config.toml
positions = "rope"
bias = "qkv"
init_std_qkv = 0.0416
warmup_steps = 200
train_tokens = 106900000
Each number is 50 + 10 x the weight over its row's rms, rounded and kept within 0 to 99. Layers, rows and columns count from 0. The size before them is the row's rms in percent of the matrix's.

# layer 12 attention query, 128x96, rms 0.128, rows 22-45,85-109, columns 0-95
077:38 53 59 51 50 54 46 68 50 54 56 47 56 47 63 56 57 43 52 48 42 44 67 47 43 44 48 54 41 52 47 50 43 56 66 56 46 33 32 58 46 65 42 44 47 54 42 55 65 56 31 56 51 40 30 55 52 63 37 46 32 50 43 20 33 46 41 47 68 49 46 45 53 53 67 47 46 46 56 48 32 55 51 44 46 36 31 51 31 62 43 43 64 44 29 32
096:52 51 36 44 56 22 52 43 44 36 37 53 41 52 42 35 52 38 45 55 54 44 42 56 50 57 43 36 67 45 44 35 53 38 34 50 55 66 62 53 59 41 64 41 43 47 54 50 36 42 54 53 48 58 56 52 55 24 52 45 57 58 43 65 52 69 62 59 33 56 54 45 49 42 36 63 41 34 35 56 59 70 45 54 51 41 58 47 58 52 42 47 31 59 69 59
066:56 53 44 39 58 42 51 37 46 31 47 67 39 63 36 58 53 37 55 52 44 48 52 37 45 56 51 23 65 50 65 45 52 50 41 45 53 53 52 56 51 44 50 24 45 34 60 64 47 62 71 52 38 57 54 60 46 39 65 46 47 45 51 47 42 54 52 45 45 56 39 67 40 34 29 47 34 40 65 55 63 68 39 32 60 51 54 50 49 52 60 49 42 59 42 57
071:49 63 64 66 51 33 52 49 56 57 57 41 60 33 58 34 41 56 57 55 35 49 46 58 52 41 48 47 18 51 50 50 48 37 47 60 31 49 45 48 61 62 46 58 49 64 51 50 55 33 27 49 51 56 43 34 46 41 52 48 41 52 56 48 74 73 33 52 55 44 53 48 52 54 54 33 65 49 37 52 37 50 48 53 42 49 32 66 47 44 48 39 60 58 50 36
088:60 54 48 38 49 47 64 46 27 54 54 54 35 73 43 54 60 43 36 58 49 50 67 52 38 44 54 53 53 57 51 49 48 62 50 53 44 49 48 54 38 54 59 47 45 35 49 28 70 64 60 27 33 34 65 56 55 59 43 64 53 43 47 31 45 57 47 38 69 54 64 40 52 40 42 41 40 47 45 50 32 32 50 54 45 53 52 35 43 56 51 43 59 57 60 42
111:41 60 68 55 57 41 54 64 29 43 39 57 57 47 49 31 47 51 55 53 50 45 44 60 62 47 48 34 42 48 46 31 54 47 21 49 35 60 81 56 64 49 47 49 49 50 49 58 47 43 58 41 46 60 42 45 50 38 58 49 69 55 61 54 50 78 49 54 49 51 53 56 46 48 32 61 38 33 32 56 65 51 43 41 48 56 53 63 46 42 66 48 46 54 49 56
112:25 42 48 47 36 59 43 73 52 51 63 29 61 40 41 43 27 66 42 54 32 56 58 55 30 58 56 52 53 46 39 51 53 60 33 33 61 39 47 64 40 55 45 55 56 55 57 50 37 49 39 51 46 57 44 60 51 51 40 59 54 46 38 43 35 31 54 50 42 60 35 56 50 35 52 42 62 62 57 47 42 42 46 54 53 48 68 50 46 42 64 46 63 38 49 59
121:37 42 50 58 55 39 37 50 60 65 40 57 42 42 40 46 60 41 43 43 30 56 44 59 40 47 59 51 34 49 44 39 57 47 42 42 47 65 26 46 61 52 42 43 45 66 47 50 49 53 44 44 59 44 47 49 58 52 56 44 51 49 51 72 48 57 39 62 48 44 37 36 51 59 71 43 58 55 34 32 33 42 54 49 51 52 31 71 30 43 34 36 38 45 40 36
115:47 53 49 36 51 33 52 57 60 72 47 58 37 46 47 44 26 48 50 63 49 54 60 51 35 55 52 40 48 50 62 67 37 45 63 50 37 54 45 61 33 53 62 49 56 43 55 74 60 48 37 62 51 66 68 50 29 40 54 49 54 52 44 45 62 45 46 38 35 63 50 59 45 55 56 53 46 52 41 47 39 55 32 45 26 44 61 55 43 54 36 50 33 57 39 47
112:45 52 44 58 50 36 42 49 51 35 48 35 31 37 51 62 68 45 41 45 47 55 61 29 68 61 36 48 49 55 51 59 54 44 48 54 45 45 44 34 50 69 46 52 29 50 47 59 37 34 60 62 46 41 38 52 58 56 44 78 51 41 59 39 74 29 62 47 58 41 56 54 46 52 56 51 39 39 60 53 44 37 53 55 58 27 45 50 46 59 52 54 54 53 56 47
107:50 40 57 23 52 67 65 50 53 55 41 39 60 43 50 56 39 39 42 21 58 61 54 37 52 69 44 44 48 63 50 43 66 57 42 37 56 58 56 42 57 38 52 66 58 57 43 61 61 51 48 59 59 61 44 48 45 60 57 44 57 65 54 56 46 31 57 41 40 32 53 38 28 41 48 54 40 49 66 59 51 38 57 56 55 57 59 61 43 52 70 47 51 44 43 43
120:46 56 53 48 44 65 57 43 47 42 47 48 60 41 51 44 62 59 17 65 37 46 61 45 62 41 48 45 61 35 35 43 47 47 38 53 44 55 55 49 42 63 71 59 55 63 51 54 49 54 53 68 48 70 57 48 43 58 42 48 32 41 42 43 46 63 43 43 81 61 51 44 60 63 54 48 49 46 39 57 43 51 57 61 48 78 52 62 49 35 47 42 45 58 47 57
104:42 50 54 53 39 56 56 59 72 40 64 66 36 53 41 57 74 42 51 38 51 44 59 63 53 45 56 59 37 59 59 62 43 47 56 46 53 47 58 50 52 39 60 41 54 42 56 53 51 62 67 46 24 36 53 56 56 57 40 47 45 62 30 61 52 39 53 42 52 42 62 53 67 45 59 35 55 54 35 48 45 65 45 40 68 67 47 37 56 55 31 62 41 41 60 51
117:49 43 60 52 39 42 53 45 47 51 52 56 66 44 48 49 57 57 50 42 39 70 53 28 58 61 37 57 54 37 32 43 40 67 28 54 68 35 43 43 29 65 47 49 52 36 52 60 41 40 46 55 29 58 41 59 51 31 42 48 42 43 36 49 65 57 62 61 37 45 48 54 55 50 44 42 50 42 69 70 51 49 51 49 45 39 66 53 56 39 44 35 44 52 52 53
130:61 69 58 41 45 41 33 47 59 47 44 38 60 45 74 60 40 39 55 50 47 41 58 68 37 55 46 47 48 37 35 46 43 49 43 46 60 52 43 47 53 49 64 48 51 44 49 49 45 28 52 66 68 58 43 56 59 63 60 40 53 42 38 67 34 59 52 52 51 64 48 76 67 49 64 46 41 56 39 44 44 66 42 30 65 50 60 44 54 66 52 53 48 49 45 44
124:42 51 40 62 40 56 26 53 45 56 28 48 54 50 42 68 39 47 47 52 50 52 50 61 60 51 31 47 74 53 43 39 56 48 46 57 64 47 32 33 51 45 57 45 46 48 40 48 66 77 54 56 53 49 21 40 60 58 63 67 62 45 42 46 56 59 40 39 53 47 51 46 55 41 41 57 56 29 47 58 50 48 47 37 50 39 55 60 51 61 48 47 44 38 47 38
118:69 36 60 57 54 53 58 61 52 51 36 60 37 59 62 58 56 55 63 62 54 57 55 34 66 59 54 39 48 31 45 42 51 42 42 61 33 49 57 47 61 54 36 37 52 52 30 48 38 42 59 51 47 60 56 70 53 53 56 62 55 38 55 39 55 60 64 46 53 51 46 52 47 50 60 40 47 47 48 57 22 70 48 63 57 60 22 54 42 46 54 56 60 49 36 44
114:56 37 55 56 51 41 52 51 61 46 35 38 46 48 46 60 57 43 54 39 52 48 32 49 59 50 46 49 43 55 70 27 29 43 41 69 62 47 49 62 42 40 49 36 51 71 52 49 73 28 61 47 59 56 54 57 43 64 37 65 48 54 48 59 32 63 54 46 51 53 50 57 44 53 58 55 48 65 63 51 55 57 53 40 46 55 62 47 61 50 61 50 26 55 60 31
117:54 54 45 68 62 45 41 56 45 58 49 34 48 54 63 60 66 58 43 51 39 45 45 40 37 54 49 51 25 54 45 47 70 50 48 60 40 45 54 70 60 48 56 56 49 43 52 41 59 39 20 48 34 55 34 37 49 54 72 41 33 44 46 43 52 45 55 49 39 46 24 57 67 64 56 50 47 63 53 52 57 58 46 60 42 43 43 62 58 68 45 55 49 53 41 53
112:47 60 42 44 50 63 55 52 38 52 71 43 53 50 61 44 47 41 64 51 49 56 53 30 46 63 51 41 38 47 57 47 62 53 36 47 52 64 66 53 43 44 53 70 36 57 40 44 41 40 37 56 34 50 50 41 29 59 45 30 50 61 58 71 52 43 60 45 51 39 62 46 63 46 50 60 43 58 42 62 53 38 53 36 56 48 40 49 59 33 40 31 53 53 74 36
111:46 41 47 55 37 60 58 25 56 42 47 31 53 47 61 39 54 53 58 68 45 61 51 30 36 33 37 38 34 30 48 54 43 65 41 38 67 60 40 45 44 45 41 51 42 59 43 56 32 54 52 63 52 68 45 56 48 42 55 66 40 42 41 58 48 48 45 47 67 78 35 58 52 47 62 60 42 44 57 49 51 49 49 45 64 45 49 46 54 41 42 48 61 55 44 49
126:47 47 42 48 50 39 46 46 48 35 65 41 56 67 51 42 39 51 62 48 62 28 29 47 68 44 53 51 64 57 53 34 38 51 46 58 57 54 68 61 37 43 55 47 46 52 54 41 51 59 41 52 51 38 37 41 47 41 57 50 43 50 49 40 43 47 40 40 36 54 77 69 57 46 53 48 61 55 68 39 29 72 47 48 55 39 50 49 38 55 49 57 41 37 57 69
127:49 34 69 59 57 60 67 51 52 45 51 53 41 68 58 56 45 41 55 52 40 46 50 54 57 42 60 56 68 74 37 50 51 50 39 52 55 54 53 41 47 49 62 41 58 55 45 47 49 55 49 30 48 43 61 45 59 37 64 57 37 18 31 68 41 45 47 64 53 19 49 44 45 50 65 56 48 57 50 43 46 50 37 40 52 36 65 62 44 52 41 50 49 44 44 50
123:50 33 48 31 52 37 48 52 32 60 48 59 31 59 48 55 67 57 49 43 50 57 50 69 45 64 50 47 51 51 52 70 52 54 51 56 62 74 48 68 34 62 59 45 41 40 46 53 48 58 48 51 25 47 48 51 49 54 64 57 48 53 33 52 47 61 69 33 43 48 38 34 68 42 44 54 58 45 55 64 62 38 45 58 38 50 63 56 46 44 47 58 50 67 39 60
099:48 43 40 52 41 59 60 40 46 62 47 43 59 47 32 70 47 33 29 44 60 57 56 54 33 41 51 70 40 52 46 45 49 57 39 53 49 50 34 47 40 50 49 50 43 55 62 53 60 46 46 47 28 58 50 66 64 31 50 47 42 42 48 49 61 41 42 36 70 38 47 64 47 47 57 36 53 61 49 42 39 29 52 57 43 28 56 57 63 32 39 44 50 59 59 49
116:53 53 41 41 40 50 44 63 53 48 43 53 53 46 51 67 49 49 52 56 36 46 49 34 54 47 38 45 66 67 59 51 42 41 74 38 54 42 51 33 42 42 43 38 49 45 41 41 42 50 58 46 60 55 58 34 35 77 51 57 47 40 55 37 52 40 53 47 38 64 46 44 54 56 71 61 35 43 59 60 52 50 37 36 60 58 47 44 53 63 59 60 58 16 52 53
109:46 55 32 38 51 37 55 35 39 43 40 40 55 38 47 49 53 55 58 53 43 47 68 63 59 48 40 53 43 36 58 50 39 33 21 51 52 62 43 56 44 42 62 45 53 52 50 53 47 50 59 61 52 71 56 44 53 33 36 47 60 55 48 64 57 68 60 48 28 52 61 54 46 42 29 49 42 44 50 58 43 47 60 54 41 41 72 63 55 41 42 28 48 51 58 60
111:52 60 27 46 51 53 56 46 62 50 44 52 69 58 54 47 42 46 44 49 49 56 42 38 44 50 35 53 49 52 52 55 52 68 43 68 60 52 24 72 45 46 43 39 51 62 77 54 69 55 49 50 48 64 25 72 57 42 51 42 55 38 47 59 50 53 64 38 43 50 53 55 52 43 29 47 62 61 57 51 55 56 41 64 40 50 49 69 39 57 49 47 39 52 49 42
100:54 50 50 55 43 31 37 41 58 46 50 37 79 54 33 54 59 46 54 37 38 59 65 60 44 59 61 48 51 57 57 52 56 40 48 36 45 37 49 37 54 58 53 49 59 75 44 63 43 32 54 55 57 50 67 34 56 63 53 52 53 57 68 42 50 60 48 64 54 56 50 60 62 64 62 66 43 59 42 49 47 42 62 32 66 51 56 61 62 39 48 39 60 48 57 37
102:61 40 53 65 52 63 56 54 44 65 35 60 41 56 57 34 52 49 48 53 65 53 57 53 48 56 64 58 56 56 52 59 66 45 60 54 38 29 56 59 35 61 52 56 53 37 46 57 66 63 54 36 40 36 47 30 48 57 66 60 42 44 57 40 71 45 41 40 58 46 55 31 52 49 67 50 48 57 50 54 43 55 54 41 37 76 43 35 42 61 62 46 57 54 60 58
100:58 42 38 64 52 42 54 46 46 60 46 55 73 47 52 37 48 40 66 51 52 39 71 60 49 65 50 53 43 42 52 46 64 63 31 28 45 48 49 48 45 61 54 49 51 51 63 42 49 51 59 63 39 66 40 42 67 51 62 41 61 49 57 71 46 61 41 43 45 51 59 70 44 50 47 56 47 42 35 52 70 43 42 39 51 51 53 55 59 38 63 42 64 65 68 44
092:68 52 56 60 49 58 52 85 52 51 66 53 51 63 47 42 35 62 54 48 44 52 47 66 33 31 54 55 53 53 56 54 54 51 60 49 48 52 47 50 34 49 49 58 40 41 46 50 44 62 53 40 50 47 49 65 44 70 53 60 43 52 45 35 46 36 53 69 40 67 57 50 41 45 56 54 43 49 61 44 53 46 60 52 49 47 48 45 45 73 80 61 70 55 37 66
104:31 48 65 52 50 41 44 66 60 46 52 45 39 45 50 44 72 68 46 43 53 43 54 54 52 63 63 58 49 44 54 29 66 58 50 57 38 71 36 45 52 65 42 49 40 60 61 34 49 48 55 44 53 63 50 60 53 46 56 43 52 40 43 65 50 57 59 74 55 53 27 55 42 61 74 48 49 61 60 45 32 61 49 50 47 65 50 59 64 55 58 44 59 50 40 44
099:43 62 53 58 63 48 47 53 74 48 45 44 46 38 34 72 49 60 47 69 47 72 56 41 47 35 57 59 52 46 54 62 56 46 68 56 52 53 49 62 36 54 62 43 66 52 52 60 41 49 44 54 33 59 53 51 45 48 55 44 52 50 56 48 69 45 43 48 49 49 45 71 44 56 55 48 62 48 37 53 51 36 49 81 38 47 55 67 39 45 41 36 43 53 27 47
105:42 73 50 47 63 51 41 48 45 43 56 36 53 43 60 53 23 51 47 44 49 25 58 39 67 44 61 57 59 36 57 58 35 42 45 38 57 32 54 41 37 49 46 36 56 47 49 50 56 38 47 55 61 55 33 59 46 52 36 52 38 40 48 51 54 50 42 58 63 52 42 69 38 64 56 48 51 59 54 52 48 49 55 54 64 27 40 36 32 69 41 42 52 57 45 62
084:51 34 43 48 47 69 42 59 38 62 42 38 49 68 51 34 38 50 47 46 53 72 52 55 56 47 72 46 46 50 57 47 62 63 37 46 40 33 70 52 47 58 46 33 38 57 35 65 48 63 40 50 57 50 54 36 47 54 37 70 43 43 41 39 44 44 56 43 47 43 50 50 49 38 49 27 44 51 56 35 38 57 47 71 56 39 49 66 58 50 57 53 42 37 48 56
087:46 48 34 51 40 61 45 42 37 52 58 52 52 70 46 41 44 63 52 60 50 55 52 40 68 34 52 49 64 62 48 59 47 42 52 41 45 52 60 50 48 79 52 61 54 83 44 74 42 70 63 52 52 53 66 55 48 49 40 47 35 40 44 38 61 50 60 57 58 48 56 55 57 48 43 41 55 58 58 62 56 50 52 53 58 59 33 64 48 39 47 46 33 53 61 65
091:62 43 49 51 23 44 60 59 39 51 48 65 45 46 32 33 37 43 50 48 48 42 56 37 49 35 47 62 50 47 50 50 45 49 75 53 39 41 63 45 53 31 34 43 60 49 44 48 47 58 60 51 47 30 41 43 38 40 42 52 40 37 62 47 64 49 56 51 50 29 66 51 49 52 53 40 55 54 54 39 67 53 59 57 67 52 42 40 68 53 34 36 44 38 64 55
084:54 72 37 43 48 52 50 38 42 49 56 58 47 60 51 49 44 47 41 38 55 55 36 56 57 54 46 74 34 45 42 59 48 51 59 62 63 44 57 41 56 45 48 79 44 58 59 44 45 28 55 60 37 56 48 62 60 26 53 31 56 42 55 44 54 45 27 32 59 57 52 56 39 50 50 44 46 64 26 60 50 55 40 46 55 41 42 47 55 42 53 58 60 36 58 52
092:67 48 55 45 41 34 52 42 32 53 22 51 46 49 61 54 40 51 51 48 51 33 47 66 57 45 45 62 59 38 51 59 57 43 50 49 50 47 49 21 46 52 30 62 72 41 70 47 66 46 50 68 37 53 49 67 74 46 53 65 60 54 53 59 50 47 51 52 50 49 55 66 44 44 46 46 29 44 70 49 49 47 57 55 59 57 53 50 61 48 51 50 46 40 56 50
086:33 53 54 57 48 53 35 43 57 65 49 49 48 50 39 48 39 53 39 49 43 57 43 37 49 45 43 65 31 58 35 39 51 54 33 60 58 28 48 39 62 46 41 48 51 54 38 38 56 62 38 33 52 34 33 38 51 47 40 62 45 47 42 54 45 53 39 56 44 29 54 48 54 40 45 47 76 38 40 46 52 43 41 40 39 45 47 52 42 63 68 52 28 44 44 34
087:53 21 54 66 50 58 45 45 53 41 46 55 34 54 65 51 52 50 54 59 66 63 51 54 56 55 53 70 39 56 49 47 54 48 56 62 37 54 56 66 54 57 71 62 42 44 38 33 59 62 49 48 36 35 59 46 49 50 67 64 72 57 52 50 52 49 44 47 54 46 51 41 60 44 60 49 51 58 53 32 29 61 58 45 41 56 30 45 43 59 69 71 46 49 43 46
103:31 44 54 56 50 41 71 71 67 46 40 49 52 49 47 60 57 40 64 56 61 40 23 45 54 47 47 51 53 46 62 54 44 62 41 56 51 48 43 61 38 53 38 42 30 49 33 66 54 54 38 40 53 48 36 45 48 54 45 69 44 52 32 61 43 69 53 45 54 60 51 52 39 61 62 54 58 52 36 54 29 66 49 41 55 42 40 53 41 62 51 49 51 63 50 32
093:51 56 48 64 44 47 46 72 52 72 47 28 57 39 55 59 59 56 55 56 56 53 52 60 41 53 56 67 35 63 44 63 55 69 45 72 52 49 43 60 58 47 47 59 51 61 48 46 38 62 47 40 36 39 26 49 62 51 51 66 48 41 48 52 63 41 49 35 30 35 43 62 56 54 53 30 46 42 45 56 63 50 35 52 39 40 54 61 53 40 57 41 60 53 38 51
093:53 51 44 51 54 42 55 32 48 59 52 77 59 48 56 61 37 52 50 55 52 43 55 62 42 48 38 62 41 27 38 39 45 28 50 54 47 58 56 55 68 66 51 57 61 59 43 57 40 39 41 46 31 47 42 61 40 29 38 33 46 43 53 53 47 51 50 61 56 38 43 56 70 38 55 53 54 57 46 46 53 55 61 34 48 35 43 49 59 49 56 58 29 55 61 32
087:59 42 52 51 22 64 69 54 64 48 50 42 60 40 69 64 62 57 59 75 50 61 50 57 43 52 56 40 46 42 73 43 43 34 62 39 64 45 39 59 45 60 46 43 42 38 48 49 60 66 48 55 46 47 64 42 32 42 57 48 43 46 53 30 40 51 35 43 61 54 47 45 48 43 43 52 49 32 60 58 42 46 54 55 69 54 61 36 60 53 48 48 51 44 53 57
089:27 56 63 45 32 62 53 59 41 31 57 56 57 58 68 46 41 53 45 40 61 34 41 44 60 54 42 52 51 54 51 47 42 48 43 34 59 40 58 49 44 60 49 39 64 55 54 38 43 50 71 36 50 38 41 48 35 46 46 60 63 50 44 46 67 27 50 61 49 56 75 62 68 50 64 52 41 53 59 57 34 48 46 49 47 50 60 43 71 55 47 42 52 44 57 61
073:58 54 48 36 47 48 65 59 51 41 43 55 63 55 57 62 59 50 63 52 48 35 57 51 47 44 58 49 50 48 44 63 54 31 59 41 48 45 59 45 68 53 50 43 60 63 39 54 54 40 26 48 36 71 60 49 72 40 51 67 33 34 55 55 37 53 55 54 47 49 43 45 59 37 74 44 52 60 75 56 55 35 45 45 73 51 51 45 41 51 57 62 40 50 42 45
095:62 30 41 35 58 52 50 50 40 32 47 47 48 55 60 62 43 49 42 61 53 37 55 56 44 63 49 23 49 63 51 62 42 54 34 39 51 59 45 50 23 68 50 51 45 58 67 40 52 46 41 53 37 59 64 49 49 40 55 52 53 47 46 60 57 55 41 41 65 51 46 55 62 52 40 52 41 58 56 46 34 64 43 59 50 54 46 64 42 34 39 27 70 59 58 50
# layer 12 attention key, 64x96, rms 0.139, rows 21-44, columns 0-95
072:49 62 63 39 62 54 61 51 52 43 52 46 60 39 55 57 68 54 60 30 61 36 40 51 47 31 57 50 49 55 63 45 38 59 65 47 50 48 54 44 85 63 37 51 67 43 52 67 54 55 43 51 52 38 49 54 46 49 45 53 56 68 45 36 48 47 52 63 61 46 35 73 43 43 60 46 66 44 60 39 61 58 52 47 50 52 47 45 33 54 49 60 43 69 57 46
077:43 53 38 61 46 50 46 28 59 36 38 50 65 48 46 40 47 55 38 55 41 70 42 41 35 58 66 44 50 40 52 52 54 54 38 36 57 53 54 59 48 35 40 58 44 64 49 35 44 57 40 41 46 41 57 39 68 47 64 51 44 43 54 63 56 53 38 51 63 62 43 60 54 48 46 54 31 44 48 49 68 50 58 34 51 64 56 71 69 46 60 48 39 42 26 38
083:39 57 45 33 61 47 48 58 41 55 48 54 44 49 34 62 69 52 70 60 55 57 76 28 61 50 52 47 52 59 35 47 57 50 43 56 40 55 39 43 64 67 57 41 43 42 67 54 52 67 56 54 55 50 60 58 51 50 50 59 46 45 68 60 62 49 32 56 61 46 44 66 55 51 68 50 69 66 46 55 49 38 45 66 51 48 37 52 36 33 48 54 62 49 56 55
079:52 44 56 56 37 50 61 44 61 66 67 64 53 48 58 40 64 46 50 33 60 53 61 57 71 60 52 55 47 38 50 47 45 52 41 43 63 58 51 58 52 61 57 45 56 58 45 54 40 54 54 80 61 62 32 38 76 49 46 51 58 62 45 46 52 59 50 72 54 62 47 51 58 43 38 60 55 48 29 33 55 50 42 43 38 49 56 53 31 44 37 65 58 51 44 56
104:29 39 74 58 32 61 54 55 45 53 37 35 50 68 52 53 52 65 47 35 49 54 32 50 40 41 72 44 45 38 45 53 46 61 67 54 43 46 67 54 68 42 44 77 45 34 45 43 59 53 44 35 42 45 53 41 56 51 46 54 59 42 58 39 47 50 42 47 49 34 67 58 69 43 52 38 54 52 57 42 47 47 47 41 49 44 47 44 52 38 69 48 52 44 45 59
095:52 50 50 31 43 47 46 29 39 50 60 51 50 60 49 36 43 61 51 33 50 77 34 33 58 37 37 48 57 58 24 46 40 45 55 55 50 56 53 50 46 48 58 50 45 45 42 50 32 43 43 48 49 32 46 48 51 65 48 68 48 45 46 37 44 36 42 60 45 41 48 50 37 28 35 57 50 52 61 58 45 52 46 36 56 34 45 27 54 56 58 40 59 34 41 50
102:41 50 59 52 60 41 47 43 41 55 41 46 40 51 11 43 63 51 43 47 42 31 50 49 49 68 36 47 47 49 35 41 57 57 32 51 57 49 43 48 48 52 32 37 58 53 73 60 53 51 59 61 52 50 54 51 57 34 50 39 32 59 53 56 56 49 52 72 41 60 39 55 53 49 46 49 42 51 49 58 76 44 59 47 44 52 54 52 26 45 44 39 51 39 43 37
112:32 47 50 59 47 49 52 65 43 56 51 51 57 57 36 45 53 55 54 42 35 62 36 38 44 46 58 61 46 35 44 44 47 42 46 57 39 41 55 67 63 58 62 53 67 45 58 41 48 37 57 65 52 49 40 56 44 47 45 32 69 53 35 49 33 41 59 48 27 73 47 54 43 44 39 52 68 36 47 40 49 58 42 45 46 45 58 44 48 46 58 74 67 41 52 70
107:55 49 65 41 55 62 48 48 49 58 36 60 37 40 46 63 63 48 55 54 48 53 33 43 64 59 54 79 29 42 54 43 65 62 45 52 33 52 43 59 50 36 48 46 50 49 39 45 60 30 59 47 47 61 54 43 61 61 43 34 48 37 52 56 61 48 21 57 34 51 45 41 50 52 59 52 61 50 51 45 43 39 52 65 47 43 48 53 29 51 34 37 47 59 48 33
107:79 54 62 45 50 48 38 49 52 54 54 44 45 47 48 45 38 39 46 60 36 56 63 51 32 46 65 50 51 52 62 38 59 30 45 58 54 37 45 52 28 57 45 33 53 42 50 47 36 56 59 52 67 55 53 28 44 47 44 43 38 45 56 47 54 29 45 33 68 62 53 45 46 68 48 42 55 60 44 47 35 40 58 40 37 51 48 45 48 53 47 40 69 49 42 33
111:35 40 29 50 52 32 61 39 51 39 46 38 55 50 51 62 65 41 51 47 44 50 58 43 56 60 69 52 45 48 51 30 35 53 56 46 50 57 49 57 47 41 57 70 46 33 54 55 50 37 66 53 46 58 51 60 49 68 24 68 59 49 49 57 33 36 59 48 63 39 40 56 54 62 65 56 44 69 43 43 49 38 65 50 50 27 50 50 50 57 57 47 50 43 63 49
101:44 47 41 30 51 30 49 47 52 64 56 66 48 46 52 49 57 54 46 39 66 47 58 58 49 68 38 50 59 35 54 29 55 55 45 45 59 40 62 47 56 40 52 37 54 66 50 56 43 45 62 55 76 45 51 55 65 57 43 48 43 63 61 46 40 49 55 58 41 62 49 53 42 35 38 38 55 46 58 42 58 38 56 63 47 54 64 65 57 51 46 30 39 27 28 52
109:28 53 63 52 42 48 62 52 62 41 45 39 38 50 51 44 40 71 43 50 43 57 49 50 52 53 54 48 44 61 60 70 45 74 44 37 61 42 52 56 59 47 59 56 43 50 47 71 39 26 54 48 63 64 65 50 36 45 37 37 54 51 47 49 60 59 46 54 60 48 55 46 43 61 50 57 43 35 63 44 53 41 51 55 37 67 58 46 28 66 58 51 40 64 48 67
102:53 54 35 54 53 43 41 58 44 40 61 62 36 51 55 41 49 43 66 49 50 33 58 50 50 39 52 49 39 46 60 55 41 52 53 40 38 54 51 46 66 66 50 41 57 49 43 38 61 68 53 54 46 49 39 41 56 64 19 44 37 43 52 63 36 56 40 48 52 42 72 60 47 43 40 44 46 53 48 30 50 30 53 55 62 68 45 29 43 44 41 58 35 51 59 68
103:47 58 28 42 47 41 36 39 50 42 65 44 84 56 42 31 42 70 38 52 35 62 46 52 51 57 61 62 53 37 62 50 43 54 42 57 60 38 54 44 67 50 52 52 45 46 63 29 51 52 60 42 44 47 67 42 35 54 50 35 49 45 41 57 54 41 52 44 44 66 40 41 54 60 50 59 44 60 64 44 58 42 44 60 47 49 51 49 70 40 52 39 42 38 55 52
125:61 54 57 51 51 54 41 42 33 32 55 43 54 31 57 60 51 57 75 55 68 49 60 60 64 63 50 45 64 48 53 56 47 45 41 46 69 46 52 55 59 53 41 47 68 55 66 40 55 33 54 47 51 56 48 35 44 42 54 43 50 41 60 41 34 68 47 56 60 56 40 62 53 62 61 67 60 51 35 42 43 52 30 38 52 59 59 53 56 65 63 58 48 45 42 31
109:46 41 52 48 45 47 33 52 53 62 44 27 52 45 47 53 54 43 55 53 53 40 52 29 55 53 32 56 62 44 50 42 52 44 51 58 71 62 44 36 66 64 53 42 56 50 44 47 45 43 59 53 58 38 48 54 57 87 41 66 48 47 31 49 60 68 45 49 51 55 54 35 55 42 63 61 31 38 50 51 38 58 45 46 43 39 60 53 53 61 28 55 53 47 36 51
113:44 40 32 39 48 42 57 45 51 52 41 41 37 52 31 50 66 41 47 44 51 47 60 52 49 61 35 46 48 61 45 59 54 67 44 51 45 43 53 42 63 69 48 78 20 35 54 50 62 48 42 42 41 67 43 63 52 57 61 55 58 60 58 45 54 56 52 59 54 48 46 54 74 66 62 40 53 53 44 38 46 51 57 57 53 53 19 54 48 48 48 53 56 50 36 51
110:50 49 53 62 38 44 50 44 71 50 41 50 52 30 49 55 67 53 55 37 45 37 48 46 54 32 41 53 47 52 46 37 60 56 34 65 40 57 57 51 41 34 31 43 30 63 54 40 65 49 53 49 55 48 48 47 44 45 34 56 41 52 41 48 33 56 64 48 47 43 47 57 45 67 39 65 50 62 53 51 49 62 43 44 65 70 41 73 58 60 61 34 50 39 45 28
109:46 31 58 52 35 48 32 62 48 52 55 40 56 30 58 65 36 48 58 49 61 46 52 44 41 38 44 65 50 43 43 45 46 51 66 65 40 49 43 46 57 52 61 54 39 39 50 43 48 47 37 39 67 49 51 58 46 51 60 36 48 39 42 20 46 44 51 49 35 35 25 51 85 54 49 41 47 54 47 66 55 49 42 41 45 54 44 46 37 55 59 48 45 43 49 52
107:47 47 48 49 47 46 34 49 28 66 73 52 35 33 63 32 48 54 50 47 46 59 53 41 62 55 58 42 51 55 51 50 52 68 55 49 47 45 51 47 29 41 53 69 57 52 47 50 39 45 37 45 60 52 39 35 60 42 49 43 43 32 50 54 51 39 68 73 56 52 56 58 63 51 47 45 50 46 52 70 64 50 50 41 69 56 55 49 62 37 37 39 51 23 53 54
098:35 51 44 51 44 60 41 57 64 48 47 41 60 37 46 53 63 54 43 57 48 56 36 60 45 41 63 51 39 45 63 30 51 61 35 33 72 65 26 40 30 49 49 44 38 53 63 47 40 41 50 50 56 57 55 44 48 29 41 47 36 50 50 41 49 53 49 48 51 50 56 48 45 56 55 60 71 41 64 31 62 47 39 36 54 30 42 36 61 50 62 52 44 63 54 49
113:60 57 38 37 38 45 59 55 53 39 55 30 54 58 56 62 41 42 65 53 67 39 60 43 36 32 55 60 50 54 30 66 53 63 33 64 49 50 55 50 52 41 56 43 52 56 42 56 46 54 67 57 50 54 36 48 65 44 67 52 56 40 39 51 50 49 55 49 69 52 73 66 50 57 48 45 36 53 50 34 41 76 39 45 54 35 48 61 46 48 46 54 42 44 55 69
114:48 52 59 30 53 55 37 57 48 38 38 50 56 49 57 56 47 55 62 39 40 39 42 49 53 60 69 58 61 51 45 48 38 47 36 41 36 64 51 54 56 49 75 46 42 33 45 33 58 63 44 70 51 63 54 45 45 36 63 62 43 51 35 74 51 64 45 38 36 42 50 61 39 40 64 48 54 56 62 45 44 41 54 61 54 60 43 59 33 36 52 50 64 52 43 55